Weights of a small transformer language model.
Size: 13 layers, width 128, 4 heads of 32 (1 for keys and values), MLP 512 quick GELU, vocabulary 2048, 2.5M parameters.
Architecture: RMSNorm before each block, rotary positions, biases on query, key and value, tied embeddings.
Each number is 500 + 50 x the weight over its row's rms, rounded and kept within 0 to 999. Layers, rows and columns count from 0. Numbers have three digits each. The size before them is the row's rms in percent of the matrix's.

# layer 8 MLP down (transposed), 512x128, rms 0.269, rows 303-352, columns 64-127
100:408524524592525443501453420513467485490466506521450536577477486531543599553546451418486611460471530502538474391455450411452459483458478515538519556492592542470572406527595469583514540550471475
105:532425487514464516491555549549548477458555540539467480407506459450532485438496539569413473648593524508541530519539503517557519592354479482453552490517477556604552573550435497453510535549542569
106:442511536506455436633625485491465424528497426417435475474491441445492485566443512491499479515555517456450523490590599502489435464491519439508552442416483508529444521557500497424308462496543488
098:416604506516477526520492575437578479447399481459571589545508555490523568412541554502524510509537495535459520466520477417466413507516495623421504454422503513464536555441522490587505530542523483
110:626544520472567503551561532505491523500542489532469402450542461442513499457569540528486402525454570545364475534501463458553494537532501538528451482396477520566531530478532546561473475501537474
094:491542535490417508494512454481446491501502518445507464458455514552502540549572419513441418531494513549469580400505570514503447555487516510470509512449504441504488490493524506472548455456467448
106:471424546406441397505447460523459438569485514532623487545473516539533474406471411499432450488480467452520675518456487543491429439499439528466508556527451548513559549451495546513477448490528605
099:491484443523572484428532493411545521454582490483533472497507445470516484511483493489551510479513479445439457579479548494434568523495536472492579548419598497516433429514412468459463560450424488
099:532452511551499591502432523501504523473428488541550533512492540491498455454471581505429470549459464565402552439560473511454552468434538515631480415496510420586537530413509544461498470431494574
095:526594436504461469468507561434519550591434572567457503534528419639447504480493491575441511548509417400509532491409554485472531477589488457482404503493567519505503437493520558451453487531546450
097:531467603591499489504522504569459537535485537457460484524526435617454616426509512536515441458446468450464356459504554478528463439517499579549477512503576522456619464450414504461520509484444469
102:538545485390574549531474415506450458558441532468484521556452495521517512561509459610510476479507573475454437537482457516520538476560455465518522529561537535485499515527503605538632524425474544
103:509551441610656520560503480550518551465374561503509542459573488523588471502532622505430522522480422567520410388515520434507522559489491480504490502502523548440492491486511463446502496564548455
105:524467422481459556584430491505404487440488537458430412543534508613463503491478491452447523530547492580481449487504553478441487496486524588530484500403604535524513530402640380488512435492516491
092:488472564492461574458564537574597519517474586484356569460482447557499522509452460590541540531437478588662439622434447459480496433514480628569501556495544524516530497471519536472499562428524407
106:471454506514594569568435407441502448471439598487557562499502477473558452523557504463519507497483482478522492549562413512498441577559355479565498509603564537466552528412461468411477498487546610
112:460588528524465554489548454547479528465482444492471490432553443472515500471580542568410513579467485508448486454433535515520475573516475479512510468461504548468468504464542406481614499560471484
090:556501564416497481466479485530510464543522533534519538481479531506535488527497414559487505497508488487429510563566545463515464510524568486486471530467584447577532586412456470515540457592514434
091:443392506452519458528510615428549459481472538470582432521492449432529477480533516565515430364538491463438568466516536517550492454453465442538437562453548525537553458507502543514472506518542511
096:456616501495469450425428538429493458458446530542553534497561551483461547415529473521446536546463522459545566523557447475414554508433533549482444515512484495502492572420499504543397408395550494
100:429517459547609509455495460511524468376619430447483419539402433498525493488510505593548488548481459536466550462563506597584490441531526483458481463481477446453450467476544554443505509507502563
102:502448505497528494480513488562415516439370528467542477423493527410546520418470418437529396426563527549532558596544521542574471480511443510523471455535408630559498574487505475488533550572470532
081:487425471492482456645452565469504536506507551433591547467602504493499528489496484554502437547484509496510610460611553517493433545446451509491503489469606565487420430439483423468572549457475528
093:585475408640531452522536458514475573535398494480586541471521554496530416494502466447528509517509544458467463484462457535621487552465474525481492619528552455506524507580515495566548530456493466
094:370472458498564527584455446514521449533595490557558483467492545455441552476510470466484533456595512466481545342503573546536480500470471455516479518453472458483556523549499506592542492470534518
092:551469453459458521492455544494517472458595451560510488476533431450556433468559448427413418390444527461432476494526441534527496503495512464562528451433420573587416521498397564557493441439433495
094:535531510634463538441384536470453610519483444505572429440494566597441418522513504491510401490510516479469538539469443575448461488476547503500495474548553561431480536477548538529422476529495514
097:505565475348475490508547454468515485552575478496473565443543440516443458471403494397509501457500399483549480518455547575510407546394555512436513598543516508541467436424541504491510523478551509
084:512444478461460510582481545593537564455423543585526559483478594536485522534468535548456492482468481510463476501476473530546579421708498475492405461480501530557465442554510549453478567552491505
092:618539554540571531560490536514508493499510453471545550485522493521482573502546565586465472486522540502566489525531480485557559556567432453549445514543502523506536421556469485520506490455496514
098:490477492492485441493485507484531606519443522600474553460503446558536418461458531527382561436500554568449498578496480485461434558422503419472494475476512513534468526488447454567440331521501485
098:454638452494452599533576504536502519519494490453439533548539472631544540556451509406532496393471501441512508536476493558518521568375486520473559431486430538577576497539531487572540412500526520
095:519563435463475495607484522456483551437551537438413545463507581467459490508494562519460588457576507493554467574560466525477482394444546514493466520530481529428482489541503547526557473540536516
111:542573533503465410440506479550524549437455495436385491435414507520521479501505552431464644436490565599518513533548453579489463480423548563589463483476475548475541485484418491387456542523472536
090:529522540498525532565486465511442594588442579476447575428483489493551448476439499599453447435578568464513391623551491514478562521515408553501494611537466518467381450431504560520495490592520412
113:418518596467550553614556487464430509578511517505442514442584570529481497480502476498379485447578457516453473522490530553542512542541605570556498449516454522503480549512491401526483497622489476
099:522535561607533563505530589476395512543568445555480461409560463554519561504444477464443476525551426443478464539546409496439474438516496464548524569471505502473441496589535394528509497490555524
096:529537543497484453461442450505536589559482496485444457485480372434528466535534511569449524530432496412429538484439520535429417469479550431448526436422499404603507488556489432496587506466482442
098:543484545416433410446532428466591524486545602519471541485476518556517477542449419490580537457483523477599558536553457542523446460410455436486522513476430573439373451507525422565441539472437510
097:482428471468484419540494574601594482512545500500543540461624529549409572644457446503555495540480452471517453488449555408497500468545470547375552510460576525521505541500582466499459506469343519
105:461477518605441541493555520473514584481478449480446542576464461479442451525527570487500481554423514527517469526434536555528403491434621565505538513595461414482519602528514447454465401450482530
093:500540470549522416488453518497500479542582468501548466405389511510499396567544593515480577549541497437486519511509479563464521551565554557503410498542466486633583480559495471483461526432577536
099:536498588591522457488534512483504415547535469458445554491426554482515557563444449524592405443506622430465414459576468585431517503466525495458503514419528436485484492519533509505570456567492375
108:546510550439449557595511476513469377549611547448517509563437520498571514457480414601410499431490577510447490481550557514490556489465483475502448515466501403536534501472492548559482452510522442
100:469530519632467544538528484458543621473498498386563397484532531444486560454549565500520495470495460518481511508508499485518494495381486468512551499541514587564428541485499495562481563438503419
099:497493459444466584517442428453413542486508449540388539587502583429530511434557476432572505496479542538436580514475544470572504546517521443446437557473407525499489554464420542557536476446555477
116:536457530566528447555507549538461467440554469456536464448470508576524507495559425406490485522452495475490506528500505365499600539501436502447437457525540533483435512582482495591569526630533512
090:464399493429380536465593550556397533437555515447411533508496480570489580481477527442451550556512452603451541504564548423447446542490509531447473483473565543519497522489563529542500468562510511
115:539516519500461504536451476491454560516456456553469510355604483440537464495363507443568533528460541556473448587463497502380477571540585557465542492510579552434525487515454502488528511415520504
089:554491490497555584574399544492535562600485484466534523518475506440461426488464433449517537577466521457439504553515577502483454432462433570481420483502447484477484582466509516502482423542511499
# layer 8 MLP up, 512x128, rms 0.256, rows 304-353, columns 64-127
105:523490425492523498562450608562479567466477461507363505528490569468474512545499499490584522349383496525463513553474586506445416496517531500531444488458541496491445525485540596504478458493387432
094:551576472506516481411434416499559456493456439457512524419523534518561451488482459481571510577532510542453552468512474544515387427496608504463515413511471387442446480465502523494598427530498491
095:493480536434422553542515547551457510479398490618433572447468488502485412444462473414539493546493552472545494507466522606482556634521438516486587474421505528507516542446472451478437520550486538
098:454543503576557540549452528405505528461516450509414469490494474540530557542602471537475577594449534502516561555519532473559453439532407450521547471434510473553560399501500477566526459511539502
099:506473496568570453453512503537607475457544498493402565451504449491519466497522518369543527516533630499505553577501550474472545482505491591511501542478479573425565463458497488535530563512530607
094:500580563479406494512451449518541505607530437450529550528539468484506518488480486498405359542493410590482466451501450518563402476477554555529530511538441526511420484525536513544539487550523458
102:555573486529383517518501447492559508397528449447489417548488400472432544512518529406492560506466497529480564465548463507476495569428559341466522484500528459622551488511471591503592488564487465
105:514542510466458465493557518484456556501598474541480459570509585501498500521530571476516489404517634427502465491431503504567456462477544546405500568583468470532505524370593457529474455518531469
105:501372522440438401518570519535497429363576471549478520492468557378601496488488504469493446469506474575528561462602488479548502496485492614545414504551499496539478499478459446464525524538465537
107:539549485564558504520453550492530390451493555442596491495492489431528387503472403528524508526516498573517456553491441513511502526408429517521441440523461504506496529513589518522440675508552476
093:475501472513488496506568558534491483473508602489428512462471471430525558477579509601542574588533416495495466590525551480514526503479550521481514496419520491449564471423426450506485573550494469
106:459514457482487581493591504537536587538513540584542520537524417407541496497481564371483513480546502449448413405533536402497466539438473481455470455419589586455524425499513486527474482568469431
103:394467543487494546585431475475385497392568524491510522461521498445546528515582461539470427555520475479502451519476488517549446452520504528461476524448446603585548394494472466575494466439536431
096:470537462491571489428555469602546467489404462462465540442433487437457447497498403464492476404437458507606461572456533502395459614531540415472503579572469408546495464452536496475555552450541461
101:547524414503445538513482528478440448468573466539477423521545599404486583503467471511482414489435491479604430460482487590528560457449606499439444495472533518514473381573502539448430479525453480
104:489426464547518425431442505506440418459578561498440519560444528466538440440417452447433462461471494475478427526413400465417484511500400572462463491509434530556455505513549543596493498553511595
101:456481508540493575507590443558511443462508450464493515471436509529518391461562508418511440553508518540519470489437494472544512498548438512487531517568465540450370524520501392517533496523524515
103:480559353507462553512552421510480461555535622483515493394572570595460470444538547552529488535520545547553453497447472385488516489433464503457484395488498560448497479531534430494446455551521567
093:448539461522491547589483471512540612489422468496490504561433542495484581436513507576577511422497495512475566550502511451525413449446428507494460411514463501443455531539503392532507586477462480
095:523470520444488521450500440509512448532555519556446613457454518461501422519478429511596459504521485513575479509523419480573458483482444542533502523526419484516472487405504457517395559458497462
104:574566396650522502466476521521432482534621496537546467579494457481502527498562621512564511586473484507466493510389559488457463471484544517504571522570508478454548384486483520493510536465445492
093:436478506495450580404546584505498482536568488510482501479428572544572541477495566571519495555474517553559487577512552516568484512523474558539494531445494429491485507494430558515462443599534510
097:480473510502485466497527489512451523506551526540422459473429547431522493448453505547456432453456544429452597545466454387536461485499527483469444447441414509443514475392462527530457441428542532
101:360484527483480617526517487522544520480580517516613365470490507585520518478429558599465479440538615480481536573513464480429413434544403487540539546453493487527453465512510447484484574527558419
096:466535439400600499528557515416591490459488494521528500533501528473503517523459421498571521520564516543513433427481509511555516468619501579543442505576489501426506490495537425541560548606535458
094:527553579424470465510523450609444467539488484528427526536503476438451506469545432573499560512475581465454554578465572534463477524528531543583469500499510559528503610524466432519558439486505516
097:444539493419451591371399488498453452521512455436481601559527533473495545545568484461477460514479532449518572519497452469544522529435477424500550483522407455450539464540489541507475570421492538
100:536576466500496515520551487471472401519560522484482460489523518441487502476542464511447455562488496456483574465619371467558450510446521460516500434559527444439602533563544466561544550502642508
098:533508484501472559460445504614464536480581493525561508564414444470535531520470479460540526520423456614501542532539580591464470485476534508459470507460458500536539411477480480521546536545471431
098:518479420529471542452567401495503401504565522538574463487576431504453495504550489476498514504524579394544596432486474605402475472471426469499471446486487548541512465433532616510484462592529353
099:489548441504559675442496528527572399477545565521535492481541478519530614565515493562636485512520529503536473466521488424459544502499601452469558469571534515466497554448488514547505566507537462
099:386532441459467434496446449498436536585491538523503549513437474565527537392523515477478485509429534484503590416413530587552469519458570508522469399469512480484531429545535544514573477517470461
108:556556519546469529509532489440503465506492551495463452622461448432534535574551456491472485480612494430479576527471599518465501587503556468448449555443433464530488466533497532562357531493410510
095:571393512396507509408537479371508481554514472494510505491513548500504587484499520451613555496506538542521473548502508446440443439530452548530474500463468567517553609524609484475538579457513519
106:446461530531511537443432466589496545486495439538492502490505530498456545530426521416464488434516463505512490584463436453551532460440479519608497500443374537531476507452463504432490529492544504
097:458518463570413542581540483518490555501569587437525476497460485430556494469515459469526434643479531526507546442503518503461599568575528471496489470592439509446512452471454579417532555515431490
092:405369488516551530543560527501492500584460434430507594586489545503568466389414515414582543419472458512455456491505491410454474502573575557536463532557466480522466561521503456424496497565543635
102:501624468517583545547494529485430577451496452491586406539466462525572523520501465522498555580449482464555460498495484504546464505577522503525479508587473509516584540501471502534419582496550482
092:527476540487511528462526483542414514474401426453568527530423491465530564447523416493494505534401478534508448588510521456573421619419432494408473472414463470486544467462521606542404595626562508
108:583581380510404516501539448478429545438479516573492557453513474504449434438537475484553411612490580505500574465419495553486612482494543476533504494597538499550405542430540482564473514446489494
104:478478451448516470514495454481491484547557609539485503469483566570463437451541503471456502500584516587405466571463524518458389576512630483573539382494572504494500456394471461590485470491603465
097:440458524504487480496514495385487484514449506498487515495582543481542545452508542493501431597514538555519422511488436429514520478514509509502528538384441444456458433555542524530546501489498596
099:405495524565452501488537556427473489453460488457536417398457498480439581532496464489474501540544575491539485424373508579521548413491487494572425559518547511477423571492468494485480497468435499
100:514434486573452569541610449487551500510498438495480486525555567426487559443535524506565426631484473480533565405506497509547566395456498500477609494466513500515546469432549527596485536496555406
105:467578531487506439487456632392531507545465511483591425450577515529449484459501488559447514593502572437528517495526490571433480412557505469544469459467506597426509457417561493411508514512486521
105:584564549481539460449497519515433445527519483495435547510496499530529575468406493489507504567554516498505526467544530485525497519449605490536423465540451519527511380596385439564506591489514527
092:595556520499580420481441404393565523488485519495604489469443550408570422491458505466552438474487565448553414546462513469511549443490510480551509531541452449395531445478462434430457602451557530
106:520503459541420527401555499484507515424529554461510511542491613541476474548404556513549541510468597411486481472465448496346437512492524415529514553466454462466451488436479528483557543538442492
098:530544405446486511468455491486561518420514463490422442501469503525547478471436497553530530620439588543435474454561495442514559451570527515547559494522586502556513510528542488520426416466490572
102:451399637472573534472545539458524560522490484541457352532394417540509473486566494458455665462404440518473488484429538585533535464503444454475476469489476528481497497445439449469494513475571498